From a checkpoint of a small transformer trained on Wikipedia.
Size: 13 layers, width 128, vocabulary 2048, 3.1M parameters.
Architecture: LayerNorm before each block, learned positions, no biases in attention or MLP.
Training: a variant of SOAP for these matrices, 116M tokens, 3794 steps.
Each number is 500 + 50 x the weight over its row's rms, rounded and kept within 0 to 999. Layers, rows and columns count from 0. Numbers have three digits each. The size before them is the row's rms in percent of the matrix's.

# down: layer 6 MLP down (transposed), 512x128, rms 0.235, rows 101-153, columns 0-127
# up: layer 6 MLP up, 512x128, rms 0.217, rows 102-153, columns 0-127
down101 117:484583503514557500570449427473545622469559518493528522406550493480533512503517398532578500567346522494493489412579491594476621534543467499516531464451588479431543577469437546495472579439411499524475453489483577478508507425433497450417566473492486513490523468466484489501461471570497427504490506544513490450508541467448489447473406558556571519444503597429443435521518507512483585500509
up102 100:494443466524539486466512441575527443509395425620569542486603553530561510501448477456483509566524451507491524522485488495488575456604489464420358492394500644525533532527526498467523557547433483504532492486396497513492502420488516448546460521554482508428541529483412385593551468486522463488502480520439498463514514467539544426414488539416570478409534468456543507561542489503521530520458
down102 091:565550484537509572551529487524636486442418507549515458452475540557486540550545498469430527428442526500430553447495448581492510567374451514458559479519517422503532518492479529485489420521515532452473645530506500441480562590522502458450585533566553549535556469473626528470445481441510491498507464455523439523488510472498487623442549549560419403483529498536464450473527473542590546493577
up103 100:460572561515581459512469423648464561568498492489524459562501550476431496493489517361488515497405507483471527532505582555481512514446551508509495519531586507444465584504512631490497487409469517518426522518374511450402465555557501471502524523550392429545547494539536497585462466514571511454546541556521435522522560486516524476553564488504478557504472444467440544541496427538597473584522
down103 097:497507498455410544484559481519429476445593554429456550509495486539503493546561559527565483522502472438495635594557499425460513514475455475483452533550481472468520474436452499501523560482521507552474469506676457547459597484463521581540467543511532476498533461426442534441372583502482510526463597541504443537499487571537526513428505388488518562438498471435499379567549524518466536479561
up104 111:504543460517463574564544500522529510478500466586487491544570450484370543498533500492488468489507432576523573430516550444560489445546505503578424459542481522497467530474501533500416401541517532471545443504498475583570525617386540509568443423448506547520500462336473547495418477544488474555499485566484576486490553391412489489440573455519579515508455545566466418450523499538502461515542
down104 091:500474527428568426464588551520518475487483463453464478595484556477519544538466432553521509631484500418495467497428460495479413468452521483476511475434476507607407414447477546493467613512461481536539547542522486438474593475524485426388485526475456495524489523578552503449585490587570516474627549406475451507520542521598517504508507461448550527416455483455473476448475461461582557451503
up105 097:432480502468476402434458482561426496458496560468504445554528447511436513514477411508461632538479437532470514475555454523556517426493496513494431476630525502568514512440554505452550470553456448465467537442481499558503566474467403562516480581592536518525573475458582454473512518412533564506428519575428484405465563597520550466498410499537600488460556546453463446569527536516552547542508
down105 099:494650436556472485522441493463498483477512508468511439481473515491475518509523529451474501537447502436521433500605490480572309474605522425457504499503571424502518474466544495498485522591501582502457501486464543495568551481467504447513479540531569595422439500414448535459413408551515544613474502514462474492460508455427549463480583494503512454572558501370529505450536496489430525510446
up106 104:497574436511515528540544488460520510561394502503521553507479482487569477487498495554452391437512603504480498481438484559467452417455559490558452460465510518503448553571549518478482459397493509508493535513489543502539503497487596574490504442511473579565574431567634441577533406604431493556483468445468488547544566531538549579462510467403514620488626577507525490563511489489457468479495
down106 094:437442576440476454486578515506459413574503539494539399488542497508446527529401552482527506420441476527492504498508576398518574466517555530413431465525551469470485400561506554565488429552506491498500565521480478500471456464442568405564471482403470502435382551517421564447436517514603453406559518516503553527506464455508531545566460492546480601519466460518508523571566428498481457558483
up107 101:531507408519524511539483602490443445457505443490382468440515559491506523606417526533374593551517513470659500389446469550559455529562491525507468528509571570520472436535479548517506514449481491524419471408485483534402443425482510449524496480486533585536503535452529484522425479537495531528526444427486462477474508576533471551550558484396508527546438551489522566480584519511492424554484
down107 096:449599488454545470534503435532479495531535509520598615323532430492373572566443492543450470500458534513556559406493504494478424484361495511481509528518497534421508507519480606522495499497492527413489577451560534596438431498495502416565483485512507524540448562485586527465527507547516499531499492510528499506517488533490503498471600564556524465431467522485507445451424564462560448439451
up108 115:487494460579498596578493530537445463495508450527514491563547590539568466407604552527462544434499487581464483527544531480496488535442434509452474575494675538493508437575444488496463480454539428511475451471543471478582451491483514518492493473446533565497452445552502458476438513529473459557484389531524484522563456526536505462473521426576558465448451561609466490427564431398489579587507
down108 117:487531440454559509511433497494493433506457458499535538476438515508587480561541513540502436493518545555453365518377488436470352411510584498400563514543525545595459568485499561523427454581473418481558526541491463508519504500518507518558499527477549470426510515547421498438535425633409513471496580542454507515512535539463474459536498492430452434482552529545473523483466466481373492523464
up109 100:381527543504483456492431453497457509501469483549549530418508451454499483520520540471493594539577377549528460451545566586505554501525489569542451548519539539422559452578474450463452462543542546576588535489471486555551486460419484536473481582483543628565462440476441508509496540568537500404475529591474553454588537409515492497514522601435546488539515516431526444431512558466490588518470
down109 102:543484510493477528545526481462396471489462468537521548524497480508479520525433530461472465509516516491477616441533454560413528494440508484539539457561537503456473545485448630402419487507593512525446506457481416499502551495429447531463540462565416525478541567424566461538541520478486489500632635500450499434446540440539505445560498443440544467425443471435555584365514465525571513526560
up110 102:528473447562482419513461524537526476503503532469600509537516463586549647538562506459396482502521521492413522472443511488504438507483541469480443474406558544417546511415442578494453470440497491562571490524569472560442492559418439528509538455509406529521393534473443412442492519451552431482509520563498631457498534447536521481450543493426478529450519581490547430473503491427505402459512
down110 086:538493530448456500486536475408480388576496434561395536487456415433520434533544388527502545511489537505536548608532546387542523506508548492574553535587497529486427512418518505481507536551544516571459406474500497485506396425432537562510521599477450518396487588480527509475531579438477535552481574441509473549491427485546427473556547452465434461484512454519470501527510492510547565512418
up111 096:470460509534600490458460631422431451475536533466559554520429470509517483468448487545531482459460353516553527589428527445495464439456445527436519424555572550466513427508487538462589432472489526592526414430495501539457517428397551457538535527522504564560526519459525551465506433539560401502518485476472487463503439515480514500568519480511509484413437503598430522468577599543511443488518
down111 098:482522588539483391545492499540508493411455456594628469525464477469577499429487533460493538507525533617532473537499578551518495469475490532436439561331497516375395451501475480558380440459529474468525556495389438522520460440480550550468468425461569542474470463558480507462460530501446514465488464468497463532423471547518435470529431545486546411516513540530506491489496467494534419495513
up112 103:620560460493509529492532564473504475504600584474444445614445509428446465515472586443538498503555441467555529484554501545471513533553478461530490432435490511561452420482453544510547398547430636450532432585550434437487485485449532430477487470525475523539596483504501479522490473473500454527518496505490451554519596508529514523546506481465498479501539563502652503467575429498600564399513
down112 109:501499531527499528459474496466506508523531543457540508577433528571554517436530471476498465611473479450416585429506555431492598428430522498572550490487448561449542512563480543484433518431514515588470500468491528536592457610516458471467521461401456451453446512507513517523429515592454406552377457442424507440471552458502427520450366458416494483547477452527450562489480502566521528546549
up113 090:500486545500479560444547484583414535574452486492427458585482473532494533445470593406523536457431511631479416546415443543487584516524556510437515518507540507560493452557496498454562531587548491440535462387475450475543606546540451485503500474542577540602429528437511512500461482437557503433507468512466474548545539498522474390487459486455435500432489468525389437449514509541506518554416
down113 087:427468450478548377630511492483526420460419510526521520515494559475518468500603420590580443519465497530501606487436602527424471485401392463534532547538481469411503475489483518390493487418520437518584451512500472474468462443540483489428464487505414470476500476529477474531483506542477497525456566447505544480463522426458557490530514525492601497469526528438581477487468520553466482521650
up114 104:488441513614506462477474524563468514525501407479543447503473482488528552467593488539459502531422448505504490519529458599511482393495418488611468531436463584493452557600549538506449446439589434488477440498453473485506507590504525438466455462556530558507439486533522405514515446537556457526540512534523464457500404528520454518464533545506480529499432653502433440413505511440477502626584
down114 104:462561441398501534475525555503427360467578365583503471548448547554537430573500488449505529532490511469518571488496514486570440451518514481444456466548477555434468526503485628525486494522536534487599534502533494461526514518560518448439544497491519509517505592473536482498524537475541372399540515470438497545401500450565400481561549555502503462377467520515469522419449482524545532467424
up115 109:549463477488483513447510552591537479590481504487470384510475494479522482553546473483490466495554539415502554458383520563500534467559471421460465616450479430463500531553556450428414494544443451502532471572502504370473454502569564478547445506453481513421560538531464504537467595444580482521571426474563472450521461471525490479575517502404578523450460578493410499429453569471525431542554
down115 107:468557443539656537528529500540467554504503421421483475452531459456616413539524427466490480431434504492571446477546420601471542416510549512510504534538442521471508518413540551467507431490474477536426497487546559415414576602493528538566480482554575530599445537467501517513512431484458487508542450447528518472480624508481511460479551459470530523435488465521535556489519498375500526564438
up116 100:500419527547422460531559496538561468438429601516451511534471506533541454530504470386497602475564441499587473511577475518532518489506460541392513613548530484472501475496503508489537468505508499449528484542550540528586520426516425534507514454486572508479476482528551504490563445438481492479488502539549438470667523529514568544428471549477473474586423513411485530489651432459471380502486
down116 097:424509461583495535453493467500417506571463499516594555534499489422534476480442419461556505423461514574513500574508491629498527573535613467536555415536473483421496509392525429533532538523519430510430499443470396492465470496466451435506472604520433506519495494501485561478477499496444396603494568522516526452531475402480538556530395494540504459456548524533542496442442540497519617506549
up117 100:489502487452440445504499473503526473545447495644481486521379477490454490522584469543514493582450633415520607524495552531470529503547584540543449531491499429454498466554598459444461481534517515598424496558533426446503466497438502459567530538547532479510631520435459487549425447419515458461563481507517483501548474515502530526469542527456556631545462607462530485467491436487499445568483
down117 104:462506455486523594451435474568527467505497565579419374413460460479509556576411491505458476487472566479452533556527430428563470416513466549538443500502514544556472469542545486558493562417504529542444500486542538436526472546496546500494529439534473493531551456518365476501515460559554463474512531565456499504391557561557447424560459598513389487435554552522522405401527474464495513468538
up118 095:486547512441452463486498432564528486478445465503464506538507566493527373495450491454545384530508462572541520382524443506522474460569477488572464509538442501558477552537535514449565471460452541503614486535421449575510577532554439474513573499449418468434479453498590460565514509534542466485546483488537541552562356569549516493543426438521494565461523519473462478502559562448411568584575
down118 094:479476494541513504532524442425522458593505418467517575446478481519517597516490558493515457548545430526516552509468497427469458586532502478509416496456503401463492495525518461471520486478573370442440437482485513505402407432526549504555579485458540512540444520475470457493468605575519522463429484486582481643606480545595526541432419549543505476463538404472496501547477552537407476527467
up119 099:442521520534518563601487403539519447471438517516483575532495435444604377477541513496453385506425506506419488526551510541538565490411535435479420471513417551507408489526530533499533483578491389534593425534507531453501486530529496473457516465569427546429535497513525461611523524506522496563486482430492507493506498509552518438528576496527469547455422495488492573501472606479488389602532
down119 095:543561464490530407486551476502614487501445419442548495513451452536565478530420526446571500583469482597478457452402597476509512520449443550469462464409502455455502504419504443603441499431519546475466529480441522502452586474436535562496531512423426470507493448513536459531475507513516579482411513524495571583560467471499457465543491507444448433634517443484453478455382511466550540555452
up120 099:472488412478528497559555605575528468569511507496571498462521408438396507553521550532513430480529447509532534425474489428506429495439441482516517456513440602557421555512559488502575505499607518432442436541461465502585474474490599483580579532495470514434582510503488567471491502452483470433517481426478359455606532478548537496437547542461458506388438503475499483448556541526497467496498
down120 094:475476523377514474473538564486459512398535452470515574534448420464506540456499560558472465508428531464577417571509538445456437499439570593527479465475562494487512413465488511535463577508454507509471467397455510462561531456524521451470462500507563560436468601549505455445465487560564427488561416494476608521518534493475492619478552581559544525537553511497415517472558524505581579396494
up121 099:541511457465525461505532510566494437555455596508505474574457451460542530478549532559467456474485531402555456512579582509630523535544523508593520507498560495563460467575497525466545383357519567499466508519574418461450446476525466537556487428554523469557569487449484438538552440614538401507443435488490462495501548407393506446580470493503425531495498509480521468472520499545424499468527
down121 093:487548476602611505403490500535530458557581514439465519385524541500491484516491549469529457574588482442439436570512501461515495496532558464494504461628405557501523567473558525528396486396478492483423511582517492425535431477463520530512478561427456479514595480520458513551497489545552518485486567400494519572553391554484435485437475536521483414514441480433489603502475506459506539535536
up122 103:466525475571518547535488476417474509490429384508468471452495505381486528553492535500489630524553524534510571394510538555462478478534447559423502483485517508576507446428574519528587468471423529547397555348473508501554496539504499500568506562557558550511513463522564536499448531535462406523467409523485451582472491473533493522425614486425448469518547554444472455531495408467469545467517
down122 103:484538427430462432463500531370464556520571485540498482381456437520495496437495494581537442534430558419447524498481602500547484490491509473492481559458452538497462446442449545514438556468479536499487463497591499511522441496522485471499390598425381409520534544542430450508541567536468581525465587503613451423539509507512412439501574511544534490497517559540451536442468540552516519460567
up123 094:469552512488518529464474533568532455413392487433431450493467465525442470430519470537519628552518390531533543477561487490509515502447454549540480494536514519439541502554439420566356450482511579549403524485545453563480482559520455572556556485490515471576516503415549604535536507525558433557518502564469475471546484453552515501530408446475551556432484495402496454502536419574482495556581
down123 102:501441455518561456467526539515360567599625506519475482474532561518533486459583480550521515612453397491520413428464529520563568478472463545555558549431509543423501502531453442519571516495431536606486558486502430364470516549488462488551497497471535473426540544489463567528552527556567506417537438440459455433458482471484492450462566469512482538480490468438527480522455406479459426520541
up124 098:407515551550510496503586537491551493542477534498599515493487516586542540516531421486455503454534480567423429540466460449478471412568597539486507445511579541429575573507510645422505459615577425461494486488499411501465544488505502409575473445551467449516457528471524541512552429477499459489480477517509542522556432589461489471454479554463522441363593491509478585486438514494470502545493
down124 094:428568436481508413504470432504467496524463480438558565576554543527482504531529549431573542465560429553544553416488495491438581464497448414475433505631567537513530564485481484501516579504547491543522497488481510560523470436534481555499428493481503460532423567478443543538501568558467465463409512530489566417485532396444418506466507538452512573531598560516569452403475471408456509399507
up125 105:493539451485484499562569474572522344409481554489430484449510521579450593573553438554494456511434500508435385517472486455512608533512422472459530540549535510537494407587478486509458359517554489568514409471433482471443387496525459454458520489463470515495537553542482544459492495516550466623506528501512502468457513473451519389481522474461507459526412481446446466466508516449558458484462
down125 115:513492584488496556450593480509357519453566503560486441514496461510509455423459499573473500478537637508463503485552475469525595486529454485512518444509400509556511477517621497541529560452515588461429536395493454469496462422517481462478551463469518475535385550525515479505515463513565484565492566539510441431422489475493589507525467638448451496430492451577508474459517522561538448428423
up126 082:439468533502461550543402475451551508534570554516509562502443515543455479431574407508522487502416510612602426499437543469511498450538486480484532492583575439556521557491440506486556484487547530527342543431551499475547493537482490547536500403483468572530413500404440469561533453562570406488480484508563455487433426547533520542464497504488505438424568536492440520423524531512442523522596
down126 084:510516531538412470509457560475517471521541505331551499511638563380544545504583467538449538555506461534591530483486509511470490547547464391452502527520479440525549506496458443504550461470491460396567511563422483500547413515548447525552554534526482546483544483469492528456515569519469500505506589471563521509643525386506481512481545568483495450544528564509586587487567441522499436489488
up127 102:461487485503451470499485454561536492452489580522479473530393476449508552460439509591451440390484448573487614457538537498548491433557462431489505412540505505513468482457515475496481463453477526522467508465514482529572511465444400452443534549545575503415580516528488441641572463546475473469593399454535455567569532448468521451440594491478535536520438461563582479480413531552500510397518
down127 108:392478546540558458503527461558521464517553546541530485478560519467543494575499511486441530566538503434421417529507411437563403565457525534501513473438445393502474477558568483519478561417454444454482398483495521478403520546471535460489587491432464544523537484520497549427403531452543461406529467619478607521585504513487489473541509514486427477597516555549475437567429464501525461429511
up128 104:464537425490497551451556396516538463428454448478534459591528461513464546461585482513475509494480527496415499489452556449517478524574522592488488399472461489454578407453427517491461487533477574489508477484559469534485553620445516542533532394449488543531534475452518475537461475608555427525445468590425462621536560455448451483562497467581480424508417524463520557525507535407515455444559
down128 099:539420507454502486573546476651473475498488497478553535426535490531500552512508575530495458490553432550497406515549489537452520499546573432572581513576485495473528448407485455480471510448484546391469526514454426561575466448515481503460449463510508594476483606517484554404465483525382445517492493531637551466594548469492441536517558502511539559481531544573480459482505528544607513438567
up129 108:466543544519406532577517364437536564398431556526465449513548459496523498555524465462483570501456481468523493509406484476518442549484505496499544473532507586427450557522586634529515472458486483458532490489477536576455441530427494463592467457516484439517529529482406446547626598540579505432463508507466465493535516515573434407505505447518373516472475528458485482555493557510409489497559
down129 104:491479600635538479517534568560452540484565583425526519481434580527508491560440492605468481493463461525402475466435476440422524493460543568539413440546556556484535545501524541507459518506446476453494524485526521520349528424450446436439437454493434524527549472463548456476629521530522449529497399471455484539505538521497480464523586538518449570493543512486476575407465536456506469582521
up130 094:454473570521493548481484435482478557500544568533550515575533487537501617536459474647474453492466569525467407541544463387473542532578462571490496581509452559561528510444408468489527605488490461532477499397493481501529500428529518484449468539599487498431432463497547469457517566545568518469549507577415486444486422582591543499395540523505448448521475540570450471519484537467481423477464
down130 089:470423509597442549540543524529423526546426473546435550393500570476472531561540465527460480533465576482456504493456470530470433438431530550453554498420511543478468505549531494516430421562437495446537451472608468507542491494473449542530448549461553446615621520480488593522438397480470497576548579509505464543560473585440573523460525464554452455552522501425519435552458494481478440507421
up131 099:496544493624542476522512389529505459377467450503540445432483492496554508479594524439411483504537474519536520508492487522620407454453477444495453534531414554480536554531484522505551439451407476499508517513558406502416471511474460439601492536583501503525503472471484492497554519474573450475521482489534447481493460506522545487530522444542488440430556613527425601538519504666455566458548
down131 088:484460467532585481428503467525409506471506467557434491501435510540579498532487515619558429503416458530508444491511513447441487538426435471408499540622526645504509571426511616447520551477582490530528479568545572418472518495496586578489444531492547546524472545505614474453452462401484492491452535444536503561464483469590509483469499496519536534433491580508534485540484437419524504468463
up132 099:441520567513475518382545505504534476500513482476537427436516484456416452490603459405472434477409470452474501543476504529506540498561510483585477560369492463563531432502544486541502551512483506455434483544451374541524535482507423451567584573496477424434558449489509494589517505503537550571536542500588436447450578523601498462583603545500507588538499494511437449523560532474508479547543
down132 099:493468547507486492467529488544490458527464513432546517562523434466491578529491525514384556520455432469503540647494419463434451509415518521475513558527458500509522580417480449492535389481529451445426545539565614486509500410479569531509532480621606523616501510522531560457518536508410509432477468462519515535541590434459471512422511467553517516494541425473441438541492463596457540456520
up133 099:396381422537537501490535406485571499417516575597483522530507377532468500525529527449433471344481500510487513478548464466501487500516481480563452508530492491576529479494445530477459404484465475524557481507531506513550497589500440493464476406497536522401546526429429570547502504536493586574499501511543492503489533477564518446541480465539509563430467456460468466559550420415517418362543
down133 109:538590548472454554447546546485355428451544514497508461519489558548643460456537534517571508453487512570507493472566516517479558544559534474519495503438505529539453595583495489490561428553494481565391483610578457518507501496512484566505436412457481527499532497506439448495480483417541486499490490453494515511497463478399496448455492355424480464431463496536401403477487435491513486488400
up134 092:525392510464523456504510533492428461461510429606564463493506397493473460514549525536510550484561532538528422456443541472501528466475476489462431530509473532510522437448464533523588496576494481583420529505477438481542470533477435441552495471594461536498510610609552388529445532407561496559396485529486493425509428486538568494545397531434477512457528498447534473476600461613513506482591
down134 095:531545451475428537430445498520481521592460497487506502545542359530453476617427447479452508487537558513505491566391540489446494488584522542437537464545502540465453487430571568461527424528525513459523545440503625492584550493523498513510496521483491555484520465435463477512530384519399472427517432454537443530474562505501577494465520494396435438526451456423456442498472534398551411537547
up135 095:521536578532427485469392406568411585541491422518511542548510547481561561458538559465498472502570478480431479560558480472421483450509540440496482478501482558573541566601531436488434551497492443510479434419490562481606488527510461529438520477580468512463482506412551477408565514513573428524521544403447487480540558437582478443457582526547520489484540494579595517540557471489466517535421
down135 096:431544555559537455499558573379432480461486545547527543447545543519502570531481461619558476575417544440510574508471494493540448502463533482483452425545478442501422522386418541542520535534531537487526507457510561537490514444628491371486482559476562447487493479532481542590429564508523547517467474552523586501568523472459433537475435582526417479568454485518428502471456497501507483556405
up136 101:415589504501418458493436439446564511463397472537505469511479535400601518523482476501554572422450518534515467428436494476473492460487520512502520492546427434516480499501490518546377502523449523520448544605518541486569466512489583568498465523482437594485543526563498474435521502535548506528534503581482367550539442538509523499480525428587505539495541457438403608497542480514408493388580
down136 105:538487582492413487530531530473414504496624529520478502502518530486442479577474536482504494480526500528459563503543501489533454490492546452550601572443555501502488492522519483580457395512606446533480465514543603508494478479505540483532466469343393511428599531528452568477499382515499468508484555515511478524463523603493441562466458436439416473546543540445543512421464523481582595601512
up137 101:481600495378437533421515508503535528511480456560558471536480449474470583445543488537527528522514453483560528490438446553459599396530414510550417457477434456460421532525454507546401354507511404547473496468457540521465512503553547483534523511434483505547520518572556540536436451459542422458430468522580504478484499507558433529530405589500448501451406423546532473492462429469500494565464
down137 105:358487454451509547498573494460528501519432570432476536465487509527562483481444384495511510596518582555492420540547493413575449501630426517508524632628488586487573575480522548439455548416515482507497515465549508467582456511511510492408578425532538445490489546501453491452547459434480513548493426554456548480521501491558511505491555427471547479545501514508480457515490540489500503395524
up138 111:470480445503483490587545571482505488513484537527533455535472464403516479471568598555416499551562517401626511444471445502452492445467436622536467506524503529466502425441508508457456483400475498487477499583570433494463473514460553460461526478505597464486520538502490471548539482489507471611539492515478552540519423465589539466585525531546587531582461647560582561554474488533472461485587
down138 132:537516425361465442465457568537428541516498490508509454517431584495461535501377484646456470481479498530422531399500582485542526474572524582492452429487484521532522465460485472411534475467452492527505485498515508472485447524431470464509560537470491468526477539543495486558522571564397605562514546503498552392384527450505528548483459458487474473486444560567453557382530441448485521512564
up139 112:530493463408508474424552550458532442496495499501489394489508495514462542492524614467436544414462528495509435441528401512554448482463457487463493520404485509519516440535503494520413488669572510572471473551501485552464454436511489474483451512480442590456470500573601569519498575458546570462532479544557515478533520547500548442613534417463460567419441586494456447547544498411505436486473
down139 117:542484504532500504396464584544422541532488486481434494489419481635556469434389402431556526519486453468500476472545525529536427419436523397409518476485478500435473528501474558464479489479495550500538490537474496506389496534507488494505629530497500575473484439452472485530482451554548566454570478473537513491472476516500438472507501536497400422542501549520558394508508410545432431402388
up140 100:446467523479580500546485445546470571492493516401526453537464609494526495417559524545570533509527512507434549450463477571404446456510453597482489577440547539526470555483453532525509441515496525560399564496450463524407474510452492529527412597439511550417477500536465518640406547442552537383505491493424410592543503443538495451570499534532489560492460505501462526566461483544474460521483
down140 104:561564500554491521527528433496456564455546602467439572516509511485415504563473529522520516625576475428558602528505535457541530418570530479577493438492510509534567503556417333481502431497470505492535432510514506437406476574545468565597542488511529445462434465441494430509442487524501467570399495616501515507491510522482452519496560477493510471501417420420503478468517542520549436475489
up141 098:457473489539527466559549568564479548512490519435497509552503539598558511448457458468504541475385470536575568476513493473503489510501420445531521455541474498539479560573485545501488499528505430594470638474498496488392557431443493375515448474441487439504420557411445449462507532479562449525457587537503473506552470641535496466633429533571498494438573495437484476469501558522536524491555
down141 091:459451428511454429452585468500516571566538483493493478460513491562539572481455517521581470433445479488574451495529475568429453445521525462554540497443376512431444550515455443428483535465535484396487583444513526514445518580493451460567423541532383501446520437496516483467486528650461405453532473512529546452476508484477541502503463543464372490472503577574426563520488552537487594507518
up142 099:497454494522380470562513581491503518530525485446472483499465528551503499495551527457523470401531467532506436494488565486433467553513560448442582469375478503479497500498581486468510464481510485520430555540496353431565540551518554474445562549540502535525520470593466533420550502465541542447470513432480513529559635510493554489587496477434495454436530407563497555486528458492581462454673
down142 094:472504491497439540505481493536625499432445586508518489455432512401492513425501551480558540514489485522428477380516522446476516475542494490474317493589515486525475469516392508558450478559525508501444522467515496537517460554468513520542510447575476590494538496490532503490434513432486422491449521512460465574504541540499532495454589559517561416464384419439512494515525436368522605511575
up143 100:469485598579530467437446469596526521523564512545416479434489435486471551566491552482477468340586569482559459528466466520554542416548411535484569482541531534413453468427534483515532475604539470497456419516512427555468498491546597505538501476519486493526468544505553527512441528526588481466558494464423491457512505530486499456471600454570519467462529418561500505505482538448435570576619
down143 095:511491451498515520529494514584399552507519522453520532520542526544464484450479523536423528493495448458395562450574570402506526545413523425457507543561440546515441502547587508526504480514456470550548483535534450475473476523481553467509370544458511486536543608466438527522491417533426568570428492485465411370565496509448518559406458572537543537558508468471445619530499466494547532456402
up144 100:534467460537545461563418520567554394596507428474463515518495488540525559479521465467548492500500531459441509459478470611565499482577394441473497508448573522504462532485502524510595456491518480614488534522417525435438521487429568503508530546475411501535483458447535555569533474420482495458527434468488441430567525542564614507472526550443509495381584452428562483524418429497446458585467
down144 100:486530441487528527465534544512479471427514546497518369488442387474530505540487475509518446510578490527473582510465435537537554480461559533555502463545489426587494483427570515500525429514515529403519552506490410524507562496523510487634535459503547473457512512474502430392494474473576404487450574557460510486518513540491576496480520511539300545557555428565512570486403558498546472499456
up145 096:428513489536423403429513522568465468496509488512593514459496517502504472531491503569490554541512439467480491408476569459537425523512520460607447496515544442537603530539508527522518585509516562555444434486540573497447533456499618470578525444486485510472464586462484476420411414519530399561516472435587425525495462555580632516454502458502478452521448538495366447524499536552545468495520
down145 092:551515412528478618515488457498489477538459454407559605514512490493553460442513414492546463424530462433480516583593451489530457523501554524489532625527477481596486525464488490525525555551538577514562477499578551431568517477536569493617451407512459428479551497545452548506465420554470500438508634519495492537458510524497553521516418504483524574503419581453516439503410499483418482534500
up146 091:439532520533495470551439455538411431509497506402523556488416522439427547473443537556489535482480509418530437483495529528605455489547509527410467451508554535606448502555416610492577571469511422446515575512548458474521510486536482454498479407544462460489484465478466412615456496467556452540530576404479433533505538508593586477515470553511558504445470556578550399511513474481445561511500
down146 083:447599561472546546501472496516506540565488513415431577416440565529442512501518435397546422431455512539530451579523424542493523584482514470458521458428454568578421541468568405518424551535397425412475496509472399524543500523557482509593473578526433495540464536521436518503485531458555543527452444465581558551435498572533527518470530500591542473555495517487523521477560453575479491500503
up147 107:436489485570474568491494519419460487477529467519437424493489546449568474499502535522569507469531494577481487537416499591403465462469427454527578453564510520436375420542500442528540433487494573506471504512447457515452575498444534519532503525476487534574424435456509361522472474497578499432475472579584462559483536486522496463538577396512533572456437504601516487370532578549510544505510
down147 107:501554470527550513603482552444465526442498486549504473523522479537417467445526518466475520535544491505435498601529467512336404424548459512477598604525532451487457548481546576510550450554484437497516465568446514392502493424479585464484498573454501519470461515476418544522517477539499460516449489415480522459401537490491421587503544481523529438497552590475511399433447389427510521546503
up148 102:436574447495443519588494446491542469436428483469442449523491463498579416519450532538509419402468556463482447570585530502468517487552446494453447522552499633506482486490511551470476477573462433418487471494541468516394500586472461448477483493484366573529441513522609469530549441574505565479439434436464561511490495474495432531556427476605434535488516496521508513475479548470541390556480
down148 099:470449411523530460504571481542480351519485520424522461469543512593520468602539556443484469543557409449478407490424454431513488600476474516581472512520571524458541551518493503495483465462557569405519517562529534511623566513478556520539528425438455490497420456545461488447502477557567529411434539589374526528489511466516481458531544553499497497549516431471490560393502532448502473511485
up149 092:577476467425484462626486423578557426512493548449432602479414558442499488486528517488461483470560496471573590522536641465460489443533486477504502562485511498445445426484460467358415538533478525452532512562469549421500520514506521516465527457474471467508514439486565459522440470484488463453566497499520442515539454418617520483535506495493474538374513535447473575612429533429521467487490
down149 089:450526472488463567480478454453448540527515499560485526585525507471486445553474505511461461526468437514508380484502430458514478425498481561489415443484520491486478497455526463584511524550546565592512431460473519561357548546610529493509571527585515510398472470533430460514453427450493383504436600529539511593532590580440525501476519499545491471425488516457468422515481528590516453517375
up150 102:532524498493544400532576492441484455407457436436453547457528561483576517444498502447489542542465567533452540579456514508536525536512498562349466514495574556486494484497521448425424511437478521544469430473530467521438534515488469565502482488580432607501521444513571445474482482487537435540505515494551487555488445495529444553517437472421653574540467552595527581545491529477597570559574
down150 096:427495493475577541547555559532643494466472515546463591552502435486568491510525461580461507435456477460505443453544516430515455481523508587575461492541544549469536521573433516561546522503355517498504490440552501449429517492489585473444574530541351497514439495539497446540419480517513497494625503508429508515531525395496497570360480501492509478451517520466544493515520521402483521436521
up151 102:459548504443492509492472452452545522493450450431538587495501539477583549370523497542520481477568532529477404477469448459513481507471509457570422516518602541522490534408413454549530500464585582512485601559479523551513534467463559498578425412449498433455499485520460393569495526516490501407522521501439455558450392507574467412564482546540501477462375450540553525454556533544550533517491
down151 095:454456543514523533483492568482561555428488477459536477550523466510555466555477552527471521555438460521507395491452473549586548491472522591427443439464466464500532554470460530553439576491541440547466545387482548520434573442506549453485544458521510525519621530539554513552574427500500492375420414505502493548450506449390420447466491520504521539562430534481506479489526338487421495456543
up152 098:464531526496472496516547464526504460482499520533486514474521513551471530568545412398424419400499484527544542503540553435533527481427497445438452534479481490556591565483544461450394446532623487545435511501491434387445508383443474558481507451453496626596415523464546526487435448517529455487574533555486521514586584539467508442492528487505538466486563486582414535457554504495459590459529
down152 089:481364486554608511516546523499450522540481516491453513444498451503413477477483432454529498517473565503516440487480434523430559492536613389568500512566469530518487479490460413511494616536404526477549461587412473532497517444431461583486487556452453477588516514514464589499467490661504463459402523495574481434503485528477442415450518506504496527450491573574547536491551505532569485508454
up153 102:507515531593486491501550543472541448478488557493539533595459419502485560565503461470485508512478476483583456505522498444432465504454467548474455574519501419452458447652470561481522421448481456526473499567546371380541440435570487507494461404535511566494645529472547559497517509549557466446480482524487488538561530457429460506468578474548494535545474543457477362500501499602516449469545
down153 105:379501534475443523570543441557336460520510493607474494455494500405473611523444561480571584441486568582475533542447516448479474495547417467481398518565503546536395486495557521486468471411532578489468502522478463438492418450536536430472487418481491476476542435494432460511586515505501457531489502529470506422491448454507436484499559465508621463462543466485457484545542495537486528448570